{
  "parallel_block": false,
  "batch_tokens": [65536, 131072, 196608],
  "dataset": "wikipedia_en"
}
Each number is 50 + 12 x the weight over its row's rms, rounded and kept within 0 to 99. Layers, rows and columns count from 0. The size before them is the row's rms in percent of the matrix's.

# layer 4 MLP gate, 1536x576, rms 0.167, rows 614-650, columns 448-511
101:50 49 61 77 41 49 62 36 72 65 65 65 59 14 73 40 45 43 50 66 34 69 64 58 72 41 48 52 47 49 62 42 39 47 55 33 40 29 52 56 36 47 56 15 45 44 58 44 33 32 45 50 55 27 54 45 42 43 54 57 45 38 29 60
096:60 58 50 47 40 45 46 43 63 36 72 49 45 57 49 54 67 61 50 45 54 54 56 58 21 24 15 49 39 62 60 43 65 42 58 56 74 56 63 26 53 57 44 45 50 38 47 71 44 66 36 61 47 54 41 47 75 31 39 44 55 57 42 48
102:39 53 62 49 37 48 44 28 38 59 30 56 51 52 45 50 49 49 67 30 56 51 57 52 63 25 61 32 29 39 57 47 43 45 46 47 27 48 44 52 38 59 57 44 53 52 40 74 40 63 43 60 52 51 46 57 52 56 37 61 43 46 49 44
100:48 41 42 44 50 41 48 33 45 34 41 46 61 32 44 47 50 62 18 58 32 50 53 76 58 48 39 63 34 62 57 60 74 35 55 32 45 54 33 44 46 53 49 48 58 36 67 45 39 40 24 47 62 35 50 67 41 43 39 57 42 50 48 39
098:40 45 43 53 71 44 41 34 39 48 58 34 49 41 43 68 58 50 50 40 35 58 61 44 60 21 45 58 43 66 40 52 57 46 50 61 36 55 47 31 39 56 70 45 59 40 27 48 76 38 61 56 49 41 47 38 67 40 47 29 30 43 68 46
096:44 34 35 35 39 54 49 59 53 24 50 55 40 61 41 57 36 49 36 45 50 61 34 34 31 45 32 44 51 41 38 49 59 44 68 57 41 56 60 51 40 48 42 65 37 51 74 39 41 64 51 46 56 30 64 30 26 71 49 53 62 28 58 60
105:65 57 47 69 37 45 51 59 54 37 60 49 54 52 54 62 59 42 50 37 45 57 38 57 45 36 44 45 31 50 61 44 32 39 49 47 52 52 50 41 43 47 43 51 72 48 41 62 46 57 69 71 56 41 40 64 61 64 51 52 34 27 68 51
095:49 39 25 39 31 39 77 42 57 49 66 48 54 73 57 58 56 68 51 48 67 43 48 42 34 41 51 46 45 57 75 63 61 63 50 44 39 48 59 30 62 41 51 35 68 48 54 53 38 37 74 68 39 47 45 48 52 47 49 23 37 41 59 32
102:35 36 42 32 39 55 46 22 31 43 44 51 43 75 54 56 36 38 47 70 21 51 44 74 62 60 37 36 61 62 62 42 70 39 56 42 69 11 52 59 40 54 58 71 52 41 53 48 45 39 35 47 60 57 43 61 51 63 45 41 51 68 55 30
101:52 42 70 82 42 58 17 59 43 37 49 42 59 42 55 60 49 48 48 37 52 64 65 60 59 32 46 31 42 47 52 50 54 66 56 61 69 40 54 26 48 53 59 55 64 57 44 48 62 75 58 59 58 43 62 49 53 74 46 53 61 61 48 52
096:49 69 38 37 57 46 40 49 63 46 57 52 35 42 79 35 49 62 48 63 47 48 49 71 39 59 52 50 35 30 77 65 62 54 58 45 55 68 27 15 63 40 57 56 46 50 39 61 59 57 58 44 48 38 41 32 51 67 52 52 39 60 12 52
097:55 46 61 53 51 38 57 70 34 34 49 58 51 55 67 65 51 59 53 72 42 74 57 50 57 48 64 38 36 56 48 46 65 52 56 25 50 73 42 61 35 58 47 43 63 33 44 49 63 34 34 76 43 41 51 65 58 62 30 56 41 53 53 72
100:73 46 40 60 51 51 52 65 56 83 26 51 64 70 53 68 57 32 54 55 29 75 60 51 78 46 57 66 37 37 45 57 34 26 65 46 37 51 36 34 41 37 60 53 40 47 39 68 38 47 65 42 58 56 58 49 72 33 43 56 56 43 53 71
100:55 60 63 48 45 61 56 59 68 37 23 36 78 51 56 54 53 52 28 46 36 49 55 54 53 68 56 52 58 46 31 60 46 55 52 72 56 56 52 58 75 46 40 48 65 59 55 47 51 39 51 53 47 16 68 31 46 76 58 27 35 59 44 60
093:64 59 52 45 59 45 28 43 60 55 32 51 72 49 53 56 32 39 32 42 73 47 53 54 37 56 69 58 74 37 60 31 59 48 62 42 39 43 56 66 41 64 54 28 75 62 54 66 57 30 44 53 40 36 62 71 47 70 41 49 53 49 56 66
098:15 48 53 56 50 44 60 45 67 48 29 56 59 37 56 33 57 51 34 50 49 34 55 53 37 61 62 45 68 44 36 51 44 49 52 51 57 44 61 51 58 68 50 61 54 46 70 65 50 51 62 32 33 40 53 38 61 50 53 32 60 38 45 49
095:48 47 51 65 55 51 50 41 55 31 44 58 44 50 35 53 45 53 45 73 60 37 50 26 51 65 53 40 55 45 56 71 59 37 57 65 54 65 49 39 60 65 40 70 36 62 45 28 45 78 83 52 39 69 38 70 37 48 59 57 47 45 36 40
081:45 49 20 59 60 64 43 64 47 71 23 61 42 57 55 38 39 61 40 40 39 47 62 52 45 55 63 47 55 75 63 51 55 58 57 32 37 73 44 40 50 73 50 62 25 53 25 49 50 48 55 68 47 57 36 55 52 67 41 46 37 59 43 39
101:63 69 54 72 68 63 47 27 58 50 38 32 40 27 42 38 50 62 52 62 51 57 63 59 38 46 46 47 49 49 56 35 61 58 31 51 32 50 44 25 29 54 87 69 54 36 43 31 53 41 23 52 47 55 48 28 51 49 48 54 65 74 66 36
097:37 46 50 50 59 50 51 35 48 58 41 62 26 54 57 42 50 53 51 61 50 66 52 39 60 34 47 63 60 55 56 15 69 61 33 38 37 47 46 46 41 40 52 57 45 35 64 39 51 56 50 29 69 39 60 54 54 42 56 44 60 30 25 57
099:36 31 54 40 40 63 59 65 34 56 53 34 65 36 57 71 63 51 25 51 27 38 60 49 47 64 44 13 43 44 37 37 37 53 53 45 38 44 45 53 48 53 50 64 55 46 59 52 38 59 49 51 58 49 48 64 41 81 80 79 37 61 37 29
101:57 39 41 41 71 52 53 59 34 35 24 56 46 29 42 67 43 48 51 59 66 54 60 47 53 63 48 56 49 63 34 51 49 56 55 52 37 46 52 41 45 35 64 51 34 43 76 54 51 73 49 36 42 86 67 48 52 34 52 57 43 46 62 44
098:57 28 55 59 40 43 32 49 41 54 44 59 54 60 55 52 42 50 36 60 43 60 44 39 61 37 50 35 50 41 64 41 68 59 59 41 37 58 62 61 08 29 47 68 36 48 58 60 48 40 61 63 55 44 31 48 49 55 23 65 49 40 41 73
104:32 39 38 50 36 49 55 26 51 54 61 62 43 61 55 50 54 55 43 73 51 56 30 51 43 54 67 65 35 37 43 65 69 51 45 40 37 69 61 45 41 58 54 54 57 42 35 57 69 50 51 49 29 51 62 58 56 71 48 38 60 64 35 46
103:44 32 40 61 48 46 37 34 40 53 56 50 54 48 52 55 36 48 66 82 56 71 49 67 58 57 57 54 67 63 59 47 44 31 70 63 51 50 69 54 37 19 66 74 40 44 51 53 64 49 49 53 39 58 65 54 66 48 44 69 37 54 55 56
099:81 60 25 42 18 38 56 60 34 54 56 46 59 55 61 49 35 35 51 33 43 52 42 69 42 62 50 56 39 28 61 54 47 54 52 28 53 65 68 50 40 51 36 37 51 63 50 59 47 59 54 52 33 70 35 58 54 59 71 48 54 57 50 67
102:38 67 45 61 73 38 61 31 47 44 38 68 55 32 49 38 68 52 41 65 52 58 38 41 63 50 44 32 39 44 48 45 50 50 41 60 56 62 50 57 58 46 57 56 59 52 40 40 40 68 35 76 53 65 62 42 62 53 37 87 41 47 41 65
094:57 57 35 58 30 41 45 60 37 42 49 42 35 39 34 30 62 53 36 52 56 46 38 57 48 83 54 34 59 62 60 58 58 74 36 59 59 69 36 60 25 52 21 62 24 42 42 63 56 59 66 55 52 44 42 42 53 61 45 51 55 36 46 52
104:50 55 33 67 49 51 57 45 35 71 44 46 90 51 59 55 64 49 31 62 55 74 65 65 56 35 34 72 38 34 65 47 54 54 49 34 43 40 48 67 48 58 55 40 35 33 50 68 37 45 66 32 62 36 21 60 64 39 77 54 47 53 48 57
098:61 67 28 51 56 85 48 39 46 52 32 48 54 52 35 78 32 48 55 45 30 51 47 11 56 37 33 31 35 58 52 29 59 56 57 42 50 41 52 66 61 70 24 53 51 19 45 43 59 47 54 47 54 60 73 52 42 58 35 34 58 37 46 45
102:46 37 43 71 39 41 45 47 60 46 66 45 33 37 39 69 29 31 50 60 49 41 40 64 37 60 35 78 42 32 39 46 45 45 48 53 50 49 37 58 59 51 51 33 56 51 58 48 56 46 45 53 37 44 58 47 63 44 61 68 58 55 40 30
111:50 51 36 45 43 39 45 47 19 60 61 62 45 52 67 51 21 62 63 54 41 62 55 53 44 68 53 47 40 72 32 41 51 43 55 54 60 59 69 70 59 48 44 62 27 31 62 66 30 45 42 73 46 37 53 49 22 43 36 48 40 65 54 51
101:57 50 40 54 57 49 41 41 56 61 36 60 46 45 55 57 56 43 65 42 31 34 64 41 43 44 44 51 36 38 68 48 49 63 28 49 59 43 46 61 48 37 36 49 53 73 43 60 49 54 23 55 54 34 67 49 40 26 43 47 61 63 49 49
098:53 46 55 40 51 54 33 67 35 50 47 43 49 79 40 45 43 57 40 47 51 39 45 44 40 64 44 60 49 45 29 38 60 48 52 62 55 67 38 37 54 62 54 57 55 51 54 52 36 42 63 48 30 65 64 22 54 39 47 38 47 75 43 29
102:54 39 63 59 49 48 38 42 34 30 49 52 18 54 35 54 54 40 35 49 43 56 61 56 67 55 41 64 52 41 41 61 21 39 26 51 48 56 32 31 71 57 62 54 53 31 59 61 49 43 44 60 39 53 48 41 62 43 56 31 55 81 17 46
099:35 43 58 43 41 44 36 37 69 43 54 46 55 52 35 66 36 48 67 44 67 68 75 31 47 54 49 69 33 06 35 31 80 47 53 46 45 73 57 60 46 50 50 59 46 70 65 57 37 53 39 46 58 44 63 56 48 47 45 59 32 48 25 67
099:59 61 53 41 68 31 49 43 64 67 75 36 51 52 52 51 58 33 65 50 62 50 31 45 39 25 28 64 45 55 43 53 73 58 42 48 43 46 52 35 40 44 47 59 76 48 40 66 28 61 66 40 37 46 41 58 28 55 44 48 57 49 52 43
# layer 4 MLP up, 1536x576, rms 0.174, rows 614-649, columns 448-511
097:31 43 37 65 47 60 35 49 56 40 61 52 64 62 37 64 46 59 43 47 35 39 64 41 50 56 42 54 64 79 41 57 67 67 54 43 42 47 61 66 40 22 31 49 31 46 52 43 42 36 42 57 66 56 38 45 33 57 55 48 51 51 69 41
097:37 43 51 34 60 61 41 29 47 39 54 60 60 51 40 52 43 45 53 50 64 58 39 31 51 45 56 57 49 48 48 62 41 30 35 72 46 63 47 64 47 50 55 37 57 39 43 72 56 51 35 61 51 61 48 60 58 42 64 18 48 50 47 55
105:46 38 58 35 65 49 55 42 65 63 33 40 72 44 37 48 41 41 70 44 49 34 47 49 41 51 46 21 60 44 77 23 51 56 51 50 30 38 66 23 52 46 59 40 57 46 38 53 67 40 44 57 64 67 50 46 54 65 47 40 24 50 33 22
096:33 60 57 45 50 50 59 62 52 50 71 43 45 54 32 52 39 27 34 53 68 34 70 64 54 25 52 55 53 32 44 86 73 34 51 44 34 58 65 57 49 32 50 42 34 71 62 65 48 39 59 46 53 52 35 52 46 42 47 28 30 68 40 57
097:57 62 32 42 42 34 68 49 62 51 51 40 38 16 64 52 48 74 39 68 28 67 35 38 52 74 59 64 31 39 52 54 46 48 50 51 59 58 50 34 59 45 53 45 56 46 39 61 39 48 37 55 67 40 48 46 34 43 54 63 36 76 46 32
097:56 69 41 51 59 59 30 49 52 69 46 60 56 39 57 58 54 47 49 42 43 58 44 35 46 53 63 53 57 64 38 25 35 49 20 58 56 72 63 52 35 61 71 40 51 48 34 54 56 45 45 62 38 55 60 38 49 56 64 56 70 45 41 55
101:54 58 75 23 54 66 63 61 40 39 56 40 39 43 54 49 67 59 35 44 58 30 47 51 45 52 50 36 54 54 53 32 40 59 39 36 32 35 29 48 55 58 27 37 39 59 49 56 62 60 29 55 43 46 67 39 56 50 50 67 39 24 46 67
094:54 29 44 61 57 49 36 55 36 55 33 33 56 54 62 37 37 65 48 67 29 37 50 29 47 67 40 59 55 68 45 68 34 47 33 45 64 66 45 40 36 44 52 52 48 36 51 48 38 51 63 57 42 59 61 45 67 60 51 45 51 35 68 60
105:70 46 56 49 48 70 63 56 45 58 51 30 65 53 54 46 60 49 45 60 57 46 55 45 35 39 56 60 48 33 30 49 65 50 41 47 44 58 38 57 21 24 53 33 55 51 54 31 49 47 65 59 47 62 65 62 50 48 50 53 39 39 63 64
096:47 35 47 44 54 35 50 56 40 35 58 72 73 69 63 45 50 32 41 48 41 69 60 59 68 47 72 40 41 41 47 54 38 40 45 87 81 59 41 48 56 68 23 52 68 49 63 34 56 55 39 46 56 51 67 51 59 45 28 42 35 48 47 39
094:25 38 48 43 59 51 38 66 52 48 49 72 48 40 34 58 68 46 51 48 72 65 50 57 27 55 66 77 37 52 64 22 61 39 45 73 41 25 49 59 52 45 24 55 55 53 64 50 72 33 57 32 62 42 64 43 70 36 52 34 39 60 45 52
102:56 42 44 37 69 33 49 55 40 59 38 62 64 71 38 61 64 49 49 49 36 63 28 33 51 45 54 58 67 71 56 65 28 40 52 66 57 38 32 62 55 25 46 73 69 67 57 44 47 53 58 79 52 56 34 58 38 73 26 32 44 43 66 45
097:67 24 50 59 58 45 45 40 44 33 45 53 49 58 68 42 53 65 49 43 54 37 65 59 43 52 49 44 63 41 61 38 64 59 63 59 47 49 41 65 40 63 42 37 75 48 54 47 56 40 55 57 37 61 57 59 61 74 46 34 66 40 48 51
099:50 34 45 54 77 66 54 53 53 63 27 71 50 54 73 60 52 45 49 47 33 56 44 69 62 47 45 30 53 48 66 39 61 55 42 63 46 56 45 54 51 27 47 18 45 78 44 46 36 62 60 52 56 66 63 37 63 43 54 61 52 50 45 53
097:56 59 39 53 52 48 45 64 39 51 41 52 47 61 64 82 58 56 53 45 42 37 62 57 51 50 70 39 33 51 59 50 33 57 55 27 33 64 25 58 50 42 48 54 29 42 58 49 32 56 49 47 54 68 46 40 70 30 46 70 67 31 43 44
100:60 39 45 56 47 35 27 48 49 45 51 24 39 35 40 42 45 60 37 20 64 51 39 65 60 51 31 46 28 56 42 59 63 54 52 52 45 55 44 42 55 73 56 50 53 63 71 67 56 14 42 57 43 52 46 57 57 62 63 48 60 57 62 85
095:52 53 47 54 47 34 29 75 49 38 67 71 34 39 38 55 57 30 43 38 48 58 31 58 70 65 48 32 72 62 51 26 30 61 55 57 34 68 70 52 31 72 53 39 41 38 66 56 47 56 50 59 49 54 61 35 51 49 37 41 31 44 55 49
086:36 71 51 55 55 43 63 37 21 50 59 58 57 77 50 67 59 36 41 41 50 54 34 50 37 48 40 63 76 38 30 46 56 27 38 35 59 49 64 64 86 41 51 52 53 48 49 43 41 68 55 44 72 40 56 57 55 52 58 50 32 56 53 53
102:54 34 47 20 54 36 43 64 26 43 33 21 57 45 73 61 42 36 35 36 53 56 40 48 46 60 56 75 59 45 55 56 50 46 60 40 45 34 62 39 77 59 34 64 50 67 67 39 56 49 78 34 43 54 58 41 51 67 50 45 44 50 40 50
102:27 52 64 45 48 30 33 44 54 39 60 57 71 43 62 55 47 40 54 56 34 58 33 35 66 65 50 45 59 68 61 50 56 45 43 64 65 54 35 31 29 43 40 55 42 43 46 66 49 34 55 40 50 74 49 51 61 36 39 58 66 33 42 46
100:61 63 54 56 55 32 60 35 60 55 41 58 56 47 41 46 39 48 51 29 55 54 59 52 41 37 13 57 40 53 53 47 33 84 56 54 39 30 49 87 68 53 45 56 60 36 33 39 53 43 55 43 16 68 30 66 40 57 55 43 47 48 40 66
092:39 59 52 60 37 27 36 39 61 55 59 65 55 65 55 54 45 48 44 43 41 49 44 65 45 30 58 50 76 43 52 32 80 82 39 30 49 38 56 64 42 47 60 55 63 59 49 48 35 25 46 60 79 69 60 41 51 52 39 71 69 46 40 58
093:36 67 41 43 43 46 60 30 64 35 72 47 44 41 58 80 52 49 54 46 39 48 49 67 37 59 45 40 39 24 67 61 36 65 51 56 52 59 59 41 63 49 63 61 44 58 39 44 44 55 42 49 48 37 62 54 55 45 53 26 17 56 56 63
106:25 49 35 52 47 47 56 34 55 65 53 58 50 46 54 44 64 52 26 47 67 45 26 39 44 49 79 68 48 42 41 66 56 77 36 69 49 68 53 63 58 51 45 64 39 61 66 48 59 63 33 61 21 47 48 56 50 48 41 37 70 63 38 56
103:67 40 57 56 33 44 48 29 40 45 35 51 33 51 58 61 58 35 42 59 35 58 49 38 45 33 57 28 43 58 49 60 47 22 42 54 45 53 45 54 46 61 32 38 72 38 46 45 73 41 41 40 72 55 49 31 44 56 54 50 52 38 46 62
105:44 39 48 54 38 65 54 34 45 35 55 47 58 51 38 48 46 46 55 47 75 52 26 61 35 58 49 53 30 31 53 45 49 63 45 44 70 35 71 59 52 55 51 52 40 30 63 50 43 31 49 54 40 41 50 39 56 39 56 47 65 58 59 52
098:49 42 51 54 42 28 40 57 44 31 39 63 53 39 37 57 53 69 69 47 59 59 49 39 38 48 48 49 45 52 47 68 60 59 49 48 43 54 43 37 46 28 58 50 59 44 55 53 77 49 26 38 54 29 61 37 55 34 41 39 54 51 46 54
095:54 41 56 48 72 46 37 51 58 65 42 62 43 59 55 67 53 45 46 56 38 53 41 65 47 44 25 48 45 62 51 61 46 52 55 59 61 44 54 60 52 35 44 72 51 68 29 53 42 62 49 51 58 39 34 47 68 55 28 47 49 60 57 65
099:42 43 66 51 42 40 61 62 57 57 53 35 39 68 53 43 65 24 50 52 63 65 48 58 41 42 42 44 46 54 42 48 58 56 40 50 56 53 47 38 63 49 34 54 76 69 58 31 49 32 49 58 36 55 34 65 46 74 56 63 58 51 64 46
098:18 41 59 71 56 52 51 37 63 48 46 51 43 56 49 47 35 60 42 48 48 46 61 48 31 68 38 59 55 33 43 56 46 58 58 78 28 54 42 55 56 53 38 51 60 68 49 48 53 63 43 42 41 36 53 36 43 67 42 31 56 56 56 66
096:49 62 30 51 55 45 36 64 50 68 50 53 69 66 59 32 51 44 55 61 66 00 52 42 55 67 49 49 51 55 50 44 41 41 41 61 47 57 52 61 58 64 59 40 47 54 57 55 52 47 34 49 41 50 53 45 54 57 24 71 66 49 59 39
102:50 49 64 47 30 50 66 43 42 62 36 43 40 54 68 62 45 53 57 38 60 52 46 35 57 51 45 36 41 56 44 50 53 48 37 45 35 67 66 48 39 65 75 57 18 27 54 42 51 61 25 51 35 39 80 59 48 49 43 41 46 48 50 51
095:62 68 46 79 45 38 55 55 53 42 52 59 42 42 71 56 54 29 59 47 69 50 51 50 79 76 46 47 46 51 41 47 42 34 43 49 37 53 55 44 27 23 47 30 50 56 72 41 78 36 52 51 41 39 55 52 67 57 55 61 49 60 53 61
098:49 56 59 45 48 42 43 67 51 46 38 64 49 41 43 51 48 62 29 41 63 41 56 35 54 51 34 45 21 70 44 40 32 47 47 47 44 58 60 45 42 62 63 59 24 41 48 55 72 32 40 69 24 72 45 33 57 39 65 54 53 37 56 56
106:51 37 32 34 47 54 66 63 53 22 54 58 66 60 50 66 59 49 51 49 55 45 35 37 50 53 51 53 51 40 43 71 23 70 62 48 23 56 27 61 58 49 51 45 86 53 49 53 54 52 43 46 64 70 53 75 72 47 63 43 79 58 32 75
100:30 58 35 70 59 61 29 63 34 62 53 40 54 23 57 44 64 62 64 73 37 58 53 68 43 51 56 40 48 47 25 53 60 26 53 50 77 34 75 58 35 49 69 45 52 41 67 45 73 34 46 50 43 26 42 43 43 49 56 45 53 51 80 68
# layer 4 MLP down (transposed), 1536x576, rms 0.194, rows 614-649, columns 448-511
096:62 55 29 35 61 50 49 40 44 50 42 62 32 39 60 43 43 56 47 47 76 39 72 41 63 39 44 48 51 47 38 39 59 61 57 41 53 46 55 57 51 36 57 39 48 61 54 55 64 54 43 51 38 17 63 46 50 60 42 46 34 48 53 35
096:74 60 69 67 60 60 52 48 54 69 54 47 24 50 52 68 44 48 65 43 58 55 30 54 36 38 42 54 50 59 48 50 57 65 68 46 55 34 59 68 66 42 31 42 26 57 59 46 64 47 55 26 67 67 52 25 59 54 34 46 49 56 40 54
104:59 50 54 56 59 55 55 49 40 54 35 50 56 63 56 58 64 67 54 47 61 52 49 54 35 52 55 19 49 53 39 43 52 35 36 49 63 60 73 39 50 59 37 50 56 35 53 24 54 55 53 58 41 56 37 54 57 74 55 51 51 60 64 32
097:58 27 52 44 53 49 53 51 64 59 50 44 27 54 34 63 33 57 33 65 48 58 45 51 37 43 71 57 36 64 30 67 45 34 54 51 57 59 53 22 44 58 47 66 75 51 58 62 53 48 32 43 49 44 73 44 26 44 37 23 37 38 59 38
098:44 71 41 49 38 44 45 66 47 48 35 46 68 19 66 60 55 58 55 64 42 66 33 45 27 65 45 38 53 54 50 52 73 64 48 61 70 53 58 54 51 51 53 79 40 25 53 55 45 73 50 56 25 61 36 57 43 56 50 72 30 57 45 37
096:55 40 54 41 57 53 42 51 31 46 49 42 57 70 53 43 67 50 62 37 45 43 47 32 59 58 38 51 61 48 62 58 29 33 74 37 47 52 50 61 51 29 35 52 66 60 77 48 24 53 30 62 58 42 43 63 34 53 42 42 43 44 57 50
102:46 62 68 57 46 42 62 49 23 61 58 29 44 57 52 60 46 61 41 40 55 55 48 74 49 64 51 47 51 45 53 62 41 41 36 43 55 48 49 49 61 67 33 40 52 46 34 46 44 37 46 46 51 37 39 58 50 64 35 47 55 37 53 41
094:33 44 48 46 48 59 74 56 52 30 45 48 47 67 75 41 43 56 40 49 49 44 49 53 40 58 66 73 48 70 38 38 58 55 54 49 44 41 40 26 53 55 56 40 58 57 61 62 42 48 43 64 55 50 62 53 59 44 46 45 18 23 42 34
103:62 44 65 52 37 38 51 78 59 49 57 54 34 40 50 50 46 35 59 45 43 56 53 48 49 45 56 57 43 27 42 50 52 42 50 52 50 46 52 55 65 77 54 36 46 41 58 61 27 51 40 59 54 72 56 74 57 45 55 36 44 53 45 39
101:54 39 48 48 42 54 47 60 40 61 52 50 52 67 36 67 68 54 57 75 55 36 52 49 31 62 57 51 53 32 81 36 23 59 60 57 50 58 36 28 47 36 50 60 40 60 60 46 67 25 54 35 57 58 73 30 53 49 39 65 56 59 53 41
095:56 75 62 97 34 44 32 46 43 39 57 70 42 39 53 42 43 36 39 56 40 49 48 74 55 58 48 46 62 62 62 46 28 53 53 48 55 45 46 55 69 52 42 71 28 37 59 31 82 52 45 39 51 45 49 63 58 57 35 38 31 48 62 69
099:56 57 58 68 47 63 80 49 48 54 44 50 52 43 69 52 60 45 49 43 48 33 40 61 55 59 34 42 22 36 67 70 43 55 61 58 46 53 61 50 67 59 50 31 69 34 45 83 37 51 66 37 58 54 34 53 58 55 62 43 66 60 31 71
102:39 47 74 45 40 50 56 63 57 65 37 30 54 55 50 60 43 43 56 58 60 57 61 46 44 59 36 53 41 56 41 70 43 55 55 51 55 61 35 50 50 44 56 61 54 45 53 53 55 44 49 53 71 70 51 34 45 20 54 24 64 31 72 72
098:43 36 39 74 67 33 64 50 48 39 64 45 60 32 56 43 39 48 43 48 33 57 80 58 43 30 41 52 38 21 41 64 33 45 48 29 49 41 57 51 61 62 45 58 54 37 62 53 61 41 72 57 48 54 48 25 66 60 44 26 49 47 54 69
095:23 47 57 65 53 46 58 47 64 52 41 41 35 84 49 67 48 49 50 52 58 46 55 61 35 50 70 52 56 50 68 52 37 81 69 53 47 52 50 64 55 45 37 51 60 48 55 47 46 30 57 41 62 31 62 26 44 57 42 28 74 57 62 70
101:60 54 40 53 55 59 50 43 35 52 56 57 64 62 33 66 29 33 40 50 66 46 64 56 53 59 65 47 62 42 53 48 62 26 63 83 46 43 44 39 57 48 69 60 41 51 61 54 49 56 56 45 53 36 43 48 44 52 45 37 51 34 49 57
098:55 32 58 46 46 54 45 55 37 43 59 48 62 54 51 59 23 67 56 72 62 43 49 36 54 59 57 75 66 25 64 58 48 37 27 36 53 46 43 39 70 39 49 48 59 58 68 44 52 56 61 45 50 61 72 78 34 53 46 52 38 58 27 27
092:59 45 41 60 61 67 55 54 71 60 56 64 55 41 38 41 47 65 78 57 32 35 89 21 47 55 46 21 53 70 39 64 52 40 43 46 25 54 39 27 68 59 54 49 48 48 43 53 64 55 48 58 60 61 49 68 44 45 28 51 56 46 57 44
104:35 61 73 74 47 62 63 73 33 54 40 66 44 58 41 52 54 41 48 46 46 49 46 42 52 58 66 68 49 59 56 51 53 34 61 52 57 51 73 51 69 46 33 40 47 51 74 44 74 35 69 41 53 48 39 66 42 37 23 53 47 53 44 47
098:44 67 31 47 54 83 61 55 66 51 48 50 54 42 55 81 56 53 34 73 56 54 47 53 67 69 30 70 44 46 58 35 69 46 45 48 48 58 35 46 46 64 45 55 59 39 35 57 45 47 69 44 54 46 39 35 59 40 53 68 60 64 42 60
100:83 48 36 61 55 54 37 46 69 47 67 57 39 36 49 56 51 44 54 59 35 41 34 43 46 32 57 47 50 60 70 47 62 30 32 51 36 41 57 62 57 66 54 42 46 52 71 17 45 34 49 40 48 63 46 56 45 52 58 32 53 66 46 59
099:34 61 57 65 58 53 50 40 64 65 50 46 36 61 41 38 57 56 43 50 46 37 44 71 39 79 38 28 58 40 60 64 58 59 36 37 54 36 56 63 44 42 52 66 51 65 70 50 63 29 44 66 55 32 48 41 42 44 58 40 39 39 39 60
098:31 53 32 52 27 47 25 28 43 44 56 39 54 61 55 53 54 42 56 59 61 37 67 43 47 36 55 59 68 19 41 64 47 45 47 49 54 52 31 60 36 51 37 67 54 50 49 57 37 55 38 57 46 33 45 38 55 54 62 50 28 40 64 54
104:53 51 52 64 52 46 36 61 43 44 45 37 60 50 64 62 76 57 68 39 51 49 73 57 56 61 49 48 52 77 52 24 45 59 55 59 67 43 43 39 65 41 35 46 47 48 58 28 65 46 40 27 61 51 43 42 48 37 49 50 31 70 61 77
104:54 53 51 36 58 54 53 51 70 43 34 55 59 30 39 59 59 34 53 33 65 48 53 56 35 52 37 36 78 74 41 41 50 57 29 32 54 57 56 61 27 53 56 38 50 52 34 54 32 51 31 44 50 66 32 28 37 54 66 29 55 37 43 31
103:42 68 39 46 51 60 36 46 59 29 54 45 67 48 60 51 40 57 57 52 56 46 36 48 42 46 46 56 28 47 42 56 45 47 46 41 30 65 48 45 50 57 44 24 53 42 32 43 53 36 74 54 40 67 56 53 56 26 40 41 82 54 78 64
101:41 65 69 68 59 32 54 55 59 59 56 49 70 34 69 74 50 57 61 64 58 51 60 38 48 69 36 59 39 53 52 49 45 45 46 52 57 58 44 57 60 38 34 54 48 34 57 42 29 63 43 50 41 63 63 45 35 51 62 59 39 43 50 55
094:52 53 60 55 55 44 46 67 47 58 48 37 59 48 63 58 55 34 26 56 54 28 52 28 63 63 54 45 48 53 50 45 36 75 53 47 37 50 56 48 68 38 62 72 45 47 55 45 47 56 44 55 57 33 49 38 66 45 43 49 59 64 54 59
104:73 36 46 18 43 63 46 57 44 43 57 27 49 44 52 51 63 61 59 48 50 51 53 40 43 40 34 44 51 52 41 41 45 68 40 46 30 55 62 64 55 35 60 50 64 48 27 37 48 51 50 57 46 51 36 42 45 48 45 33 51 39 49 36
097:54 50 49 50 51 33 48 55 62 17 50 42 57 57 38 30 41 49 51 59 51 38 42 61 64 38 40 60 70 54 52 37 17 43 63 53 46 67 50 50 31 52 59 51 50 66 47 53 80 55 79 50 29 33 51 37 57 46 78 44 40 42 63 44
101:47 52 51 58 64 59 44 52 42 32 41 65 51 49 83 46 50 38 45 44 62 68 57 50 51 64 52 37 54 80 54 32 50 38 35 56 46 47 51 58 33 56 68 53 40 44 42 38 52 32 57 43 75 50 43 69 31 40 32 58 57 60 54 45
107:28 31 26 44 44 50 30 37 48 48 48 55 35 49 52 36 31 74 67 56 40 65 45 72 37 66 39 39 56 57 25 37 56 67 60 43 53 41 61 62 45 73 44 66 55 44 49 57 48 68 36 40 38 29 53 31 35 32 48 26 66 42 61 61
097:60 53 57 54 54 74 69 39 53 38 57 55 34 56 33 88 39 40 48 50 45 42 49 65 53 39 62 50 30 59 47 37 42 32 55 59 53 51 52 47 40 48 42 42 40 54 32 51 69 71 62 66 56 50 53 46 55 54 64 25 57 67 49 45
093:57 68 59 49 36 70 31 29 60 63 36 41 52 45 39 46 52 53 59 53 37 59 76 44 45 62 47 78 47 37 55 62 53 37 39 53 53 26 21 53 62 48 53 30 62 63 54 64 40 51 53 32 59 50 42 62 57 39 43 44 36 43 45 47
107:53 55 58 60 45 55 33 52 47 49 47 56 56 49 50 44 39 43 42 44 50 68 48 38 47 39 56 61 51 57 35 44 57 33 52 55 38 36 48 57 61 33 37 65 44 39 38 31 48 48 68 39 20 43 53 55 41 40 42 63 47 44 62 26
095:51 39 58 34 55 39 23 43 36 51 31 56 50 48 36 43 40 53 60 58 34 57 28 53 45 58 49 48 38 46 46 52 64 24 47 59 55 70 38 73 48 47 29 72 52 68 51 65 49 45 47 27 53 49 48 60 27 61 58 66 59 59 25 65